Weights of a small GPT-style language model, trained from scratch on English Wikipedia: 44.2M parameters.
Each number is 128 + 24 x the weight over its row's rms, rounded and kept within 0 to 255. Layers, rows and columns count from 0. Numbers have three digits each. The size before them is the row's rms in percent of the matrix's.

# layer 8 attention value, 320x320, rms 0.0703, rows 109-319, columns 0-63
104:096094119143140105144129145136124129090129136124107143156126109166111148152136119148076110120139129084136118098088123119098137144093087144117127115121154111175178121121144132149157147143126149
107:125123157124090121119147127110107140114163142134123135150112105122193131127128132100124131150149142144118143137130117109087123114152106141120101136176151114131145094144175111110139138126135139
112:153133153149145135122150110142114131178125136124102168130155147166124109111087124091138139094116104134120132154130139132119100153129122115109105102124144125110157142125208141145123141136146117
109:104133145151140127081109127138090130125124132116148130122109120118124137100093127153106135129084147097138088111088135121105117130109117203141090105124121135119074090149139122146155175177087133
117:131109082150135131125127143131141121161147130139113116139104099105168167133108123142132087157145126112097128128117152134176121099153137129160175130107132128086115152132079144146151166105114137
112:109142127132110110116145111126147108184142145158152143119129110112118130162130132081156085117139135143144154129160126131145176128125111125134113143161117108110110182133133139163082094153126102
109:134134151156138100160125110116139138098148130133134104106113097095106114105151114122111116151125138082155125141134148157142121113093115121136116150150119138125123123131084123113113129115113111
112:114103166133122108175153126117115185163114137128125099097147115105145127140086124087120138103131143111120157129123092086154148135067120153112119155096093111133108147136132087132112177153151149
104:149104110157136155170135119125116093198117140112146105123102130140092128146105141126133160123115098117105114113111158133127110098161124112107099123161186127124110138111079127159148131119154127
104:119125127124098108093115138101124130100103147130109125117168139098143114177075125105135130128152127153122122114127090134136150091111101121140139158084114141095117080135126088140103129147122136
107:126149113125107127087094139127130128173140104141135155146121110142122122180113122139141161132157151117134165139113110103175124110112102182121138103108131139130093146146123126110109170175118121
112:123127201125112137157111149123138126112129130134108098111111165127070109104081123097127168145133172115138135101103125128094100138113112133112059123110133132145105086154110157118132095129108142
100:094117126149124097114136125118101159126133098122127146133135154141141149085118132151130115172131114102121154125124122142086106116143130132124126120035140127126147121114120142074130095110157120
106:126116106095152111092128100157136152125109088114127089143093141144124163105108130117144132144154078113140091121109139118129155134170106139116143147182117132099116128121115152118144156156146093
101:145158170125110128104129119150118170145082146107110131091129131128119092139147134124124115091132145135126132115123123146172139137156108118134114140065125138122125129123106147149135104115102142
116:142113123150121102124099162162130118127143159128141177123101186140087134110152103144128071126134191126124130114131114151146114121108111147124116145139099141161117139128149122133113173123112145
110:136121120115132118141157121118162158174161112137149142141155124147099206111104147116123142134126099144141122119166130131135097133147123111150137110174140138113133170116066134132134091088127128
100:135087163122165102102089144135131128125123104127114165122149125118153156112152138133111178125141082127085121116103142102158115114159163082124176129125127130108135135112155130148064136160106143
099:126091143146157104164123126088106112136116121153135127139160129137063127134098104132097158143149159097128133122132103121146124149120114066103127130128109124107134106132133156095111134121118129
100:138145167104109118131121122137089117161135154094103056126127124161155101135121133149133162128115131139133147137109126116114136094105151124133142143094121104160140143127136131123118134108151130
106:118155138122095072118124119131138150097136135138080109120133101124107101127141128123146061154119104115118143127106109145130152122148099108103107096119122138120078102122097132163111114156113103
111:137102116152099144146142148132159120123108119121094083120188112127161128089110113132109105134124094122151105113173106090153139082141128092120136117149138128138110164130146112090152175164141137
101:143145145142178145138155101126142106193089100101124095118155154116143132128126122062124122161118119134173164136136132116152141143151095115165195134180095156114147143123154124145120130147144111
099:156153122156145113119131125110111046114112173111123136143124112116133166080172136124141131121107111142166105115130147153110101118082060129152154107131148147125150129136136113153093172152101167
094:183126116129156147118108173131131104093154127117108139109089153129084142144115119152168119135157143120123142160149149093111121098165130139129055126156123113120096099097124130157123129168119113
095:190127130098128102149117136096120111137085143117136104134152118105125159117135166161148136119087126143108146119111102127096112155137172135138111110186137108154139134117131101057131126125161114
099:155108147137130117125133095122137175170134161140143058125149078161104136122152125150131157110136173147108126114164129109111079154112111169123095148106121133155137174151134086096136122106111133
099:120138145100130151135124145142115128109142123117114125099141176135083107114141126104113107097113116137147109139110133167168123128120131152137139129122132120143146141141145173125113111142166099
104:170113101120153102175116098178151167113124188118119191127136096135140152124117128125157106150125138100123160153102127133141136139099138078136168124187130145126130087115068157145126136107085099
105:106123133157119134126110164158147183187149130103115149092131108094116116137149144145144114121151076133127124126109160131137108081098185099104136131160107114101131115125084131143160092115156146
108:165136176102122122126101129083124139146106141164147056084163081100109149142104129135073142139111132163100141106136161138135123149130106120131150149142109116162180147148087122123133107094129126
094:139098142131131127068142145101128152111151137121105105136099146109134113140171141158143123122113112115114082105129101120143114119128100191077167128143139153185181166111127150113134131102114119
098:186085100125151123161146079125096129162119129097168102099109101121131123144121108127126120139143137106124092131123109135133077101125136070124089128095138115134089092119102119105143121136124110
100:163155134139135119152165113128117112138127145115117120120137131111136110151151134123112153098127143155111127124121187123119137060093137170142158152164125116088095150140101140175093120100130135
116:104139164129131135119145111145100076082113103121115116122162178112135150099093134069150092139105119140127133156136138155148116103153131107134144109141128123145133084131125126149118146126105116
105:093173099115136116156127101149111147097134127145100124112148130170178137126069137115131150114128134123104182103116121115107128126135154092125101122151159116139128123120146131147116128126127138
106:127107129153145161090117152121096112094134141114112070114117084105159136123113149121137122144113126109128118140146133129160122146158101074159088131111114141129132130115058099106135160133095122
128:167119183143119153159157088120127100140130165130092141134166161161158144050114126154149108125164104164131112103136130104117069136155173104135148144135144115143139123146084127131113151155156169
097:129105153108107158099122126119142189104168138128139091113114120109126123153074124146145130136163130108108122103140114108196134157127120089124135143109102127132131116079129147130170116122114156
099:099140108151123135159094139176116139069125115094111124144134135126114134129116101102104139123148172098107154122139131159113150153065097115101086133154124136112111149129145102162138138108117119
100:125118152098097111114111077149124175118154151117154126093115072162125114138125125128129101139132185111109154142140129079139158144146116140133082098059144079126123169155119121126168120106135149
108:143121132148130094165100128122123101105156109131138175135136078101179160137087098099171064145140173125145144120081135099088110113122132160126123152101152110132094119128145117119110159136128113
101:136143186093098113170152163129108123174150171146148185126103105094169121165123113115090119130132153159135140132126123091153086133104127103153113102146142101113190144118153148151105131120092142
141:137133116122148107089112146137118147097133160123127152123092100130127134142147117123105140125120181097098116129123113132132119141104110126125090146103114145089085117129140130086151135126118154
104:140131134093126157130124117134129113086115157147118130145127143081099103156121126113108129119104100120135118117155101137124114148138131145125144136132131141152114086142126113155133145150153108
117:125145097138146128136145121114133166142137111138158120117133103128087130128148120141085120127143170096141119093143161110090137081160147139160114129157101128153093144125097133113108113105121129
106:112113113118108117189144134150121166126129147139106100129113130164144103116148139104145101118136140144141136162133127082095128106124083116120158132141157094117144163142182120160159195142139124
097:124148150157106141138103144121092090140122152123082136129112126107132121133088096080138110100102120119136115151130118110092176095127119144123117150142119109131129096140132123146114153150130105
109:154146117104160112154150130133111159167147153102093104144135122106145104112147167097107116131112117135152136081145116115143126072110121124121123103083128088124160197158160136144113151151120139
092:137132095076133141104145140145149170088101120193118107126111170181151095132158166131122098101111120131126102116091096079106082094131144100112126136137122121124121097113159137083112119127125121
090:122148084149112102161119092117090110157144102140114178151109163152164144099082102118153135158128098141151125091161120142106114121125115128132150137154137095132146133108154123135119143086128129
096:090102145096149100142128104130102159159162140151141140134121127103157138128139111110121099154131118135164121105126155143160129128114099163148056103163131126125192111135113137109095102127125127
102:112158147076130130117121154135126088108152148104153091119106137058106160089122163138131148162115110116125122126144113155127150142113118130176156162122110138158161128116150119134165147171176147
088:141066090154123128137118158116138111124145118135122133116151148133140123124106133149147128076080100145138170120176135101169147148113120136123116144094162160150140148155094130112113123117139134
103:152151142126134117156108101118135136147096123123131154126123090084137131149112143089144115129159130109110162118116161065147136105109140130123125114151155138112097120140094121146155105105120133
106:131092145143153101137101126105117134107177145127151195124089180100171119107142151163126116137116109141139149155138143080152128109099125125163093139114141126141110096137106141127144075104143115
096:158133089158141126120143150096137109135123145147128156155113174156167113138119147139136172127127064112157164116088136161150142117148126058133159107160113129116134153144195144150126114111122144
104:119107160107136135140101125100122132162133101115149188129148104100127125140116137119160136118132134102100083127088122120153101122109112171152154128094167090151159165148167116080095145136139119
110:107146182137113159156132099138085142120123148137123152150163170126137153135070132146126114115108137135129159140129129141125116130127141154120133097179120122139075107150130119133161095135153109
109:080145106192136128144134100137078132086136093169138108113110175156133145110100133157119157115125138150140125143140129081138112138125099117138108111128124123157117107130123157164120111123124144
101:112135157176145139150151187142142093093126094136116132103137176136104155140185148102121102152119118130117126145122084176146156163144156110089152114130140103111092105122148113164159125178151116
094:159105155172191129172145136135155147148138125140115111121114146127131153114144138095108096109142148123119139103166122127135100125110131151143184138123140142088131092145123089124143195170152108
097:141119147145136111136149128120108134140106149134107091137148104159124136119147121138127177126123162122124136130146095128156110130142070137143120127072132147121135146138133172124179168087106143
113:087151145100130094061121144142119127153126127107133101105089139217148110092139140148121142099128133159145082164130148102118106145125125175157147127158151125117148163154125120134114195110133147
101:198139074110160153124089113095161155123123138134145144135107092141122132136132149130118148155176115152116124131092125107091106125144084119134075123120119125165165154151124124115095137139143167
100:145125141146114157157109150103138159119137117124117083114144114138126149123196150143136101151145121123132121103140121131130120160139131114062182142117120143136158129101144136112117195106147147
095:152131083155111171130120124150109097108162112134169136100089080123147108154107113133124124124124099153132132093131120088158102116116147100133094098155136136136081112113170115106120124102114129
100:131124173096142111150129133091151100105116126120089075114126179085101133132139144111123104169125116124095143149174130153192133182104143109132164112131132131117120115090142099122120106128153091
102:137121084134120120125133145120148086197126122106150065153133168109113144091139134130121178140092143143132079124133111130142127125132090106157136122137131132168158166137162135152104157129118131
107:063142142128102135145143141119107148130128166153160069137153110144118137181140138150125098118142114132124147137130127093139128191100138157123108147125117128087143125134116149110092120138130116
095:117134138129109169148113104137148135106104104131150094161112106070145137128133107143130114099133160123146118104125116134124108132137137095127081102175121139114148182141144130119106149112120150
117:113123171144154152154138122135128091091092153099114165136148093185199129127114136116104087129114124137134137125128163084137104117132100160094153117131149122126092137122146132177112174132096118
105:124155146121088157151148140104117139137122142134109133129136156130094162132115130145140143133124124131112102124129158147132154134113109129093147121092152148119148143122113158109157163146144138
106:116122112074118130136112135109138117113117088129099109139141128108105138120124140101138083110123155159140150142122118186182134144142137143139149122127146142140127164102184131100162156156182108
104:117134122146082120104117119132087152159131147133156120122123144149086130126140128180152127132142089107153142126106142131172099132120181119130126117168125128153224139127117131095138138160118158
091:110102086109143115122106139111101210199107130120110143098151133107124137132110115086136117160159173097102157141115109128113126161104150160143181131134117127155143130127082127136128170103135115
108:135122110135118139118149117129126115100123110115106106119133133120115147103084131130186108150116148135120131135136147215121084109155128155140157145142125107145147133135118138121121144101133101
098:107151094116140154098173129090133136113130112174126095134125140171156120133138130124131112103114130134136148126126140155164119121147086158147157163098112156113104154118096166143101146134115134
094:169119081130149122096134106126136147151133136139146194124143102134168140119132123130125147125133136158110106096139140146142132152139107084153145121097131133105141174136144099104145130124164120
106:136126081139154139168148132114156114166140069123069143134148137120154112109093107101111128123131147119146117112116143150071130097125079121147072158091128129138133156125119119129126114141174135
101:115129138106127107121135112121109182121160141142106140134072111106167141146157122130142152145106129143139140132150137099114129114113094154147116121107158149090141231103120118193137128113106150
103:120111125137127106092137135121165136155131152098138115122078087161121132141209134204136124162152110133090117123129118096131161135134163121080125142152121124153125118128170092092103104093105131
108:131110090097145135175126167112133163141111159086143106165096148091136097127134157138124123127151150122172122128101124146103138141113113139103154122112117135153164126121144104079129112116129146
103:169140108132106108126126111101138087091134114142108125167129121075128138094112169129137151124124124124148148138124127088111128157148127175148156168133123130113138117124073122112089100149142100
094:103111132125124131131158114100170150117129155159115111105117160172094113138152082123132143127123162147084138113112119115176106127133115106123115118104127104116121136122080161123115122097093120
091:184146231143154133081114151090111099104128132134110169122140094091119104116141123087129135150160151115132124124087121125114162149086095141131099138174127128120165115122147110150134133101140160
225:184100140099132153101157108131136092081142103121150136154145103113106137116129136063123098121113119117123121104133133076125158112146070090109162115127108156101143128143066103094114078124115135
095:113132145159150115148119135164132160149142144101113091128124086125100095143088153100137117095118118127127124128157122078160141146149126112116108143154142122149156165123085123136112125164101147
101:133110142108166153123104144113140152122121134180109129114123112129147110134152125111127111132150154131139122127122107127159095119102106145122082170095136126130084149124140097126135137108130138
129:133098110103141142115126132154122051083124110120114171146153116126100126135138124100109134128087114106143139124155145080093143130140094154145175115111107123128090109132110149095105119122103158
095:133145144098113116154130110146126154159115124103087142125129185120089130143118114087123172156102118142156133136127095152156099123110151097150127130094153146120130129137129128153115132121121115
097:187113095176091115105104121152140127141123127127130113123129088135165149171164158125143141108125119139127104110130130132088106127158144169139129112135169139177113128143119118125101131121128097
089:152098122101131098145124093122075153107125133137155163132117157189161136113141124149137155125146184130157114124107106094147111136135132111113140135163129138143190150140078120125096135143127131
090:141107126105114157127105139110098121130122123101139038075171177087153161122092104124144094115172146108131146120130143129140136115094095122145161143150132097120104134109113131141068098140121124
098:150147152145147145052137151109155134096126138120153105157109158176138148125112122099131195159143131130146129148126113115125157096112172111144125140083115126153130109103157126105136165064122131
108:134115078135146121112137133142110105212122113161117109135101150110153155089130121131112144169116128107131095137112124134128137126134129169098140150160154142120093150138133153148165153112104163
106:159096135125131140131125134111097094091118096115135140093131165128112130159113150109142143117085136133145102125096152081118126155123129153103203109109134144084124110127063131133128089101102132
100:169155156131162159075142129161152117138130103092107143112156122109153137097177104087102128131133128121137140102185101128153135136095086114132148134091127149149132150130129126158130135132140124
091:082117164120130140106140136129103154034119111141137128147128184131097140115098117125161073109124097167108132149101123116115095100130140151077065099132137136139088134093138123130138130134149141
093:169086140138119123106111159104124098158140135140168108149139128111140122091045149124135175146180120134128104129123129137141126117138146153127163115141133134125106142153114143146150098098115129
094:126128149146119132184122130154120122077131111144123102152128116132091150135183110100135129126121112157142121144131129115153076138136135114117108139097129118112149175113147132096108114165140146
097:091113130114151149149138112101159095099148118100161139160144163127138108137169114143126056115143112126149118146108122133148109116101114178108129136065111141137088136099136129096159117138138130
097:142132160135084127096109129124086184114122134156130166102164109122148144105112150124124101110123139141101140100134124138093088158131122113105177160151115130140160076111084114083135111165112113
103:139119058150102123128131109144139106133145135101147143117128142122120138121129153139170152160145161146108115142171109128116211086121185152093136117117131132109115145126104126109164165130146133
090:137091105154093165128151118142151138122152123122131144144102146132144068126161157119109142093112155097136140132108113131164106063115155146107122130135145145131184119129107129126135140139120120
110:134147125142119123105144157138123096113129143137099135138121156156133142153167109118137130103155159117111128128168133171148097175131117145138063133116137123148137093111189121117120111100101118
101:143126117137128126113120130146119127119107130151088130158135196091131074100093150079118113094124093130131127113144153163156169127143136135073191121170143122150128136156116133148117160105077106
103:110125131131104124109071106168098077126147113113141141138138153096103133134083132074127133121123171097104152110151157122118090120129133180133162134187154103142151113119092139154158131109130106
100:062082134142130153128127142137115155122140127155122076113142115128151108143133119096118103111081107123139155130141135148123110127106128117139127129107128117160096158118093154134156122113096132
095:133139119122123182110125137084105180097112131106132107165091154107109087157138157156134080105145115144085123140120125091191154123137142130134156141146149120109126138141136108132110078195136128
130:142139105126117102200127157132120171181144108133143139114132169145128159108141124141118128139144136145083126152123145132133107142124124128184084098134116116115142136113190133186134123140165099
104:166152164129130133100114123157129128102132132158146092154101127142123152131146128093150148208113144125143103116098122120096102109127132107144067122168149140142118142131110161104086121098116124
099:109138171134139127096121128133118123132165140134109181145113177160109092147212101146111102133109104152113131113145124135102248146129122101128085143128129126132111138093165141154114159108146132
099:125119188096110149125108127097131169141124152114131135108131180119191156131170147093107196125126141117121107119159143102136116115173152144135155113119126120132090101139112115113106090130116123
093:089132138135098117149126138150131147122107183163109118151117218120102137147167109123120072116108115146163153138108130162122135144119120116174118147114109157101140109124111095114075083124125126
098:096125135159137142126145168144149160126130130132142088102127168175141140122094123144154109116153200130107107106122115146170097136125134157149149161102134133113151111139173108095120123122132170
099:092109144124120155146129130089105091110119114141125119115113077135081113126097112136124105158136146095118146137125101128150156087128120133110125153105149106119142105125154136107129157125119129
099:144100098142123105126119086152127190136147103132141127105148107137150115121122159125140178150137130152107130154142124120131149120127130112108103150098137129179112113115173123154148189120143108
103:138126118166147129155107137166126121091155151140117092137140140161131125142067123184128136156140135109160105130153113171154097110114129109140079160113144105138106128148131145160184141140114123
095:129095183130114113138107117121111172128099133116127122156140114076091148132065182161132147120144134125111101131131169145143077115102081153148132109152141115125087140116087140106118184120082113
102:123080130143117128142159106143127119157154144132122065108121110147136149154123117145137165111147148135105133138147145154158108093146154135144199111143125109141107132124077141146135170147124157
103:124108173120139116075117112083164165142142145135134152115167123158202141176111088181141137119111143109123113141104108122102152130146136082192130141177099127117117118132093154099112115163144108
104:074093087138128115134149095148153131114125116131132114096147060112147088122143152104113090121125057123143130144151088115121136107118132161112079096132131109068124184146113129135124083129100129
102:122140142139121116129142123127099146106112180174123114117146195132139137140077168126116121113139098127105153129098108096131093138173125122142103111103128132120103121139104134135152091143124150
104:115124131117102122106121115142146105111130141135129144139140182152123163086196143139105123115101105123125130146148148105204161088149129107141163117145125131164129192131112151079184165124115172
091:107111172131095129091136143123131154155135122143087099128152177159121153113098122126135148134137157125128137109076103175158102158151118124150146120076099137111086118134148124164145102122135125
097:103116105123140149121134133157123095112156144128126123149146096120137136154151149134112182159116147121119145125135150128129167125131092141158157139090096144142076137130117115148165149066122125
099:108123145113127131183117122112093087112139113116116170138144109153120153095142113127116149157135158164133169114120136174117204130129136139140099108192131139149091136140142134096135146081131161
098:126107161129131162124116130143132130068092077118149138136145116064131117145066127144137103094125115139116136131103134088141124139118091143129118142148106116125145149118115117099141125133105124
108:121152142097177110146161122141137164183111126134093137133125123088138162146076129125146165156164145138113133133112126205123090136119157146154079106155151129097099103122136111144162064118149147
104:121117093140126154064123137147163166141130135105161116148130093105146098135191111156145089161124129137117113138118106089058190102084102153155112134082121129117174143108113152161119137128140143
109:098114150149141148149143105130124098150090159146126130119140088111104148146076124153151095148149125131115136149164149128114085125118150166102108146149111145142119101141124132138160124102121104
089:129144160159127159154115119115166137153126169104131067122193111166096111120059107108127137106132124148114121164140147146164097122087117128108110138109117129154110145115160113090084108185120116
130:153118145137144119123127116150118068089145107160135132136146122102138133092159115139114132132135089129133101093132132134106172170124113089104171154185130135089197127137064135104126045159135150
096:141137119117109149067147144138066161190135112109126141131160167117084115119132158136109175136094150111130128144117121131097103091152145135137110139143158139178143143143118131132136176134135119
095:156132149121150138117151112151136169159081117119131073131122116111106136122183097109098198153124094166162142109146137141124143132123161155126131110123129143124110112119115148100087164107113121
095:131114130128117130124102148152137166122122160127090164137112175160126096148083161143113120094121090159144130141160125121117105119128127134139161127185123118113113113108109138129126157149143111
104:156137111131133142060146116087122146124142124124119133121126127091121128133149134133119095122155157118144163137099119088178151165122125115172140138113145141095153115140114119127117118147151129
090:126116174137123135164138128120100136158118130115150130117117163166072132124126137128115134109144174131107125127101118130157110136160138164144156116100141148100136123147143120143159193128111146
103:127103185122149148108125121128144144199123129131130083130149138144146120105167131123108135162142125132117145110152135097083114104153163121118079118079134111139098161115153135170123085104131147
097:188150065149096119138118107133107171151140164119095184115152123185113103132163119084128160139108200131112138127110130109138161142122115133144138118163150123158123147115105129148132142110139140
100:133154152106138099100147110107123063091140127166122133115154125192128115121157075127139124147109097173128125141123120140144118160133088122151134114193130099127161153114109150102120143137125101
089:167107109124164123139139140141127172155148106121118152127177175132168110084132103070116142127139138138102087156164142128088120130137148105124132116170130111120131165094107138144119108088134127
105:102113128085105122059131131129150055135104109151094055127093178096120122118099114120146147135113114149129138129080139124088116104110108123129139140059131165150085114126102151145098134162147082
099:146131148147123117141145106135132126101135169129115181128113183171164125139134149110151168181118127143124101105116142142154159138130097127154156128197137145130139143157122105120144148129096097
089:094147101143119151134140110109127094079107098125143149102142181081114133079077141137163180165110126146080137142131137129156118094118122128124157117134116135118090130126127137152170129133115123
097:093134161139121123109120117140194117086143084132117135152127148130104090106168124135138153093105125147162147137171114106134099131125080162133096115146150139166177117117124094159121168125126070
071:145132132106131156093119097124114123146102161179128158158130148118089131114114129125125138177101144088156120146124103129142125125114096180167089106153146125142129132119151126119094145105136137
065:109145146098135159104156149089122041141129151146085084166105108135106151120114133099130149137139139128145153099151123157121162111118115179150110119115112107144166118125074109108150084149175152
062:123146149133133154131130109149166115073131128164124068121139138136099134138147159118083098124080131147118133109127125080099127145133126142178186123090111128128185137107138126081136151136111100
065:115149114109118130138121151096111164058116125134116103100135100125130105148127105147130162114115064149121151143165174159169125129137103142141162136121132107157113082106171151100100145124152135
072:155121130112119119130142137119104187051099169146124140163144125171145151115139117072170084129105103167139145143098158148141151090130125147127140118111101107148111087106092127158164153134120171
120:105115068138125134070147118138143053125140160120131159125095121136098145143143098151132142152131131130129142140124111104166125140139154080124151109155125132120142124137174129088118138120142086
063:128125135099118160100090108173140109122147125120118104127162159080118118147191105130117144162161120119103134121092119187127139183144112140098090167133134108134114090154084114119116122162143123
073:122118130099124151132127159159131073065133141113137161144131098092082133147155110142104125156114130146138158127128107147117130108126112163093116109149150104116099156126152118109121091123159125
064:138116093126124127139136141135126111129117136121151138134094149162104161131118103150129090129147164155153140161118109084115115138144126113135126136110120137156084093128156126124100178127134116
066:156114139081145129100106135159124150153120156169128173150092078138115156100179102144142104110129095160134136152144075149170177057118153179167120129149103127073113131156103126133132156103155160
076:151127185118132102138119092139095127119123112135131130163138207136124124083132147153116085133119124151125143140129157151115105102117137115094121127103131152130111109106128125100150138138106144
063:117160140174126123113144146125084059172158132120090139115186118076133103104127139137071164131111163123106135163099119160100134130157145143098219106137108135165063162133192140128161108105115122
062:160140123129111134140104155081133087098130119084134133134097169174160117135138110122132133132113130111157127144118171123090094110144092126168101133163110094155176140133094142120127126136164132
065:120119083122126155145119150121138203161149129161107110109144122125142070119140119130148180143106112121141120159151112100144116149140106087141173143095119134109162127127175143104102163117139137
060:120160132098116156140130136154130137131148124113109152111129155111139151110101133121120168108133125126116105117141155144139176124110151209107148132136127133131116160141098155161132097151167113
073:097126163096131102169152143116128099083134118139129095117140122095151110105147106098113113143130110149105138074092161096132158140137110151112187116137156097137111130111141107136172172157091153
067:159110109132094116109117114145135107147132163136144101147143100087154161144152098173133127115139122120135123113135142150146115117147174095104089121102141163117107152124149150100117105144098095
067:092120101099126144131144132103112202109119152090120134149132132113137150161057111160103160129132150132147117132125124121137155131086169121087121131110149110137147155119147125113169162118124139
080:101129089122159126124110105139119121132137113135165150128130087128083121112135106143120098147144062132161101134161101111154146137134126184129117117136104152097150094117066134136142099144130143
062:110114198130126104111133109095136141144112121132104124126121122081102124142119133154130145131125140133137100137125121074062130136141141138066153122143100106106123156132131144157153126126106112
076:109119111117146103081138117122160076149123148131124115120154196117141148149180140137128183134112154086122139108125117130130112146091143123162135133126138147134168130132151117138114116108127119
070:162117110134149134178128121158190167143121097122139125112123098108103112139126122168126113107120134134094144100139129147148170148108121095085140125096164119122131082121155140143139133133138099
076:138144127108133164124100134111165150088136108116136104112156113159092129137166103147124140115112117101139118123151081170124129125115092147134117121113120136143183168123166129117083122149124121
062:139124151089129105091128095137135131124120126106126079105125139101120127052138131143104102130096154112127131143111100125118148147143133143164155139128118136101057152117161135102095112146116152
073:142102136108113102153132128114091179104118102118104161147077114132106129116148120075146130135172132135128127103148109106112129139127111146123134138115116165098099121148110161135129116145158142
068:113080138134155143130081105146090129175153122127143174114116085166120121146123120179115146100137139088160116142156113164180119138128117072137084136124126128138128082131133128159101103114162117
067:142154112139139099101134142122134137161100126125155137191156093144177104150127136091125159122117118140104114123169134116107183159160101162127130127134119120120089168113155129113154099122124135
068:117108097101148124127142083129073180148119106099117067160134130119151145133076136157103117132136156116114156131105131132134108168131121153112140115119127156161135147140156116104134103138098141
079:146124151129136101133144098150120060124105132106128184158128120085133115166167141104165180136122150148103125155163133104131069139165110077171093126142121124131103133119153126175108158119153123
071:086161110120131113148116128127110143132133124097161149129140122167090167099150120097134174126125122117118112119094128124094131137125141142160147100134152135113177094140133176131103125120138141
068:104151083124130136126117111153079121184109120122133114150128146146121153126143136109144159097121169079146107121183087126159118142108118082164085129122181135118120123132075112128126116124150158
066:105105180086119146092131111093132146135168127170106084128075124184109126135110111120129142168177100150136098126120132095166114110105128144101159102117141125112120147136142120074170123116119146
071:133143105115121099117129121103104114166147118109152170131122160143160146116147115130139122149142156136137141140174135134147127164119117126114111152120109152117085139116080155105146124145077141
066:126111126120141166066143121110137079141124116130139091135082137157121130126122127081126125129125154092143117107163144134075084113104102133146099151107134069143112118093127118128147149108173132
066:092138158136141134108105116130143092127128113122126076152166138147125131121111131156133100196140140152117117138132138135118099123137121132112155109129115098140148127124161134097179116135084097
065:112118139138137151172117129136138156163110147121125095110158107170145121141160139129123134109140144126161130112141134108077154146100121113142143169145133146130128121121149130131111184102180132
066:149111107102147100118150146119119161125149160132144090103124173117104141132178108144117116146132094142122150129135119098120139111116116092104106121124119175121204102132083132161143114153096129
095:130107097139130148107116125125140087116165152128132165146088100081101128157114112110135170118107107156148155148121120104139103142122131095155128139126141122146084108144144111186067083114157121
066:138124173143140114139140132118154149126121089128157107121169138095153152100125100125149098141166112145161140122123158121165131118113119159114118132131119131132110140106179129190158131103137170
085:108150110148125145087120107142102143149119107112165087155131165146119137183065134123093134100136136125113124144166125152172129169110151095098128147158131142127175154124131136078119107130110120
065:109098160147133126164101139117108146094139130133100115124096179174122099101124135136156154107120139145104127116116135130109172114129086140145121118097111155073109107104050110118104118157160106
068:161145117127122137076115128136132154112144152179116161135126151133096156129123141109119130108113158154148136119101159113119150184113166153134132144129129127126116156144119124112111191136120080
076:113139080141113108122132135152144167097157153088128146133144141151138115122117114172139140091147127132126123097154120149173120127112117134120127111112143128129184143133152130103097144140087093
066:152124188163130131150116140155131067103115144112130133111122187112086112119109111182089132167111141127150159155098119100098144130155167109134129134151139175128121127138134128074141134108075149
066:090137148098129161107137138111161129146096128140102109131135083134151140101083138114117111119132118141131137115105131173147105132094130168122138139160125137146098185121129123144121115131159135
074:127133171156151107144108124160090120121134108157136103119143109144141110135103147109145123133150137137092106143139143113094126120132133152114133138169122129105087155137089124155156128126123139
133:136142083138136128095125110104156090115141142112134152147111119140104153145119124129108182132123137099146121126157113111126092142122151114154160129144127129160130091139153123125099162093124104
069:090114163115164112149128157123107153103133131154105147141115094120120154134123110135133135150159110146122135094115135141114125118107139128123137133124135156131147122118065117112113115096150123
071:136124094103151143117149135144178151159120168145119132125087219084137112112088143125134148137117101167126135126124134144151132117133117121133113156127121144120132167120104157108186168121101101
070:154162093096110161065108125129191100133107159146120123125122175125116148089079124106122108133122063137152115121161144200127131132142091140168136135119136110137126147120177143130105141150125117
069:152117144128166121136138121157151087105143103136121146155137109103153087153050125148082118122106132104122109151105123156096151103133122158120108128192136120136175169150128135143134087129161125
068:150115093119131150107148104146148123153113102109150089125154102129121117097129123127103133132119148143117130125143105126142098151102113157147137119111147138151120141097121138093150171111133149
068:142136145122139098134138152159119142182112179126125138116144127104117138149131127143114137128115133141124127121139128094180119122132146095151205141133127141089150114157066126153156127120104156
067:144131123153147119169145127123131153136118139129134158134138091095113105121125121118135138112146169103127145144137096103142111119133106186139091078132135155129123113158167128166081123121154127
075:121143089120126149114130142145107122221110121113120145123144164173182127121185115134114171131101077128144149136145142099174064132127157111094152144107130108147148104113169116133098149131140155
065:125163120114144116117108109148099094131147151126132140152124221143135163158130117150091099109100123091149112127106115100140122125118109086116142143132124174139176124124141146103143137125118125
070:143160147130123141126144142144128172116143119142161092102154097118108136158127118134107085120123123128124134129112090179075182148124124151145139111160139140117109144125094173103141092107117156
071:094138136128121115095142113099155083178144175127097111104132080106113115139092119156156088134130154141140138152162139212150104114109147160133169140138134113162134152150139113100122160117148131
071:128121051155126099127124107130105148161157132141110175121122114094112130113171111111125162124140116120128139165111153129163138109141151122094145110110106140126138126126138112129135149133083125
073:119147139117143146088133148105142061085166115151107154111123081117111136104126122144133145167143120146147144131142122084154118141091167091117130125139147139126172177131114123113144106105129146
063:156135130124120089101128119141148099186136135108102093104155087078090127124079146092103056143108107134150171139188135154095117122128134106123119122103122145121141121118170125131164119152110116
071:116127193153172150133120088162169172128146118137132055127059159146125128128134139138110128151124139174175108129137090123166128110111178080159176114131132124133094086123148121129151128100125119
064:166090090135108135120114131148127161145137141089122108152166125119137113131147123120121170171166112132106109129081133143152094111148128155123140121120153119118120136146117137148109148157143138
066:169145133132145114144113139107141146147135107104116132150092106130130157137101113133136128132133122125137113138119138146086106130127122065130114132097137114102077117157094124147123076104133108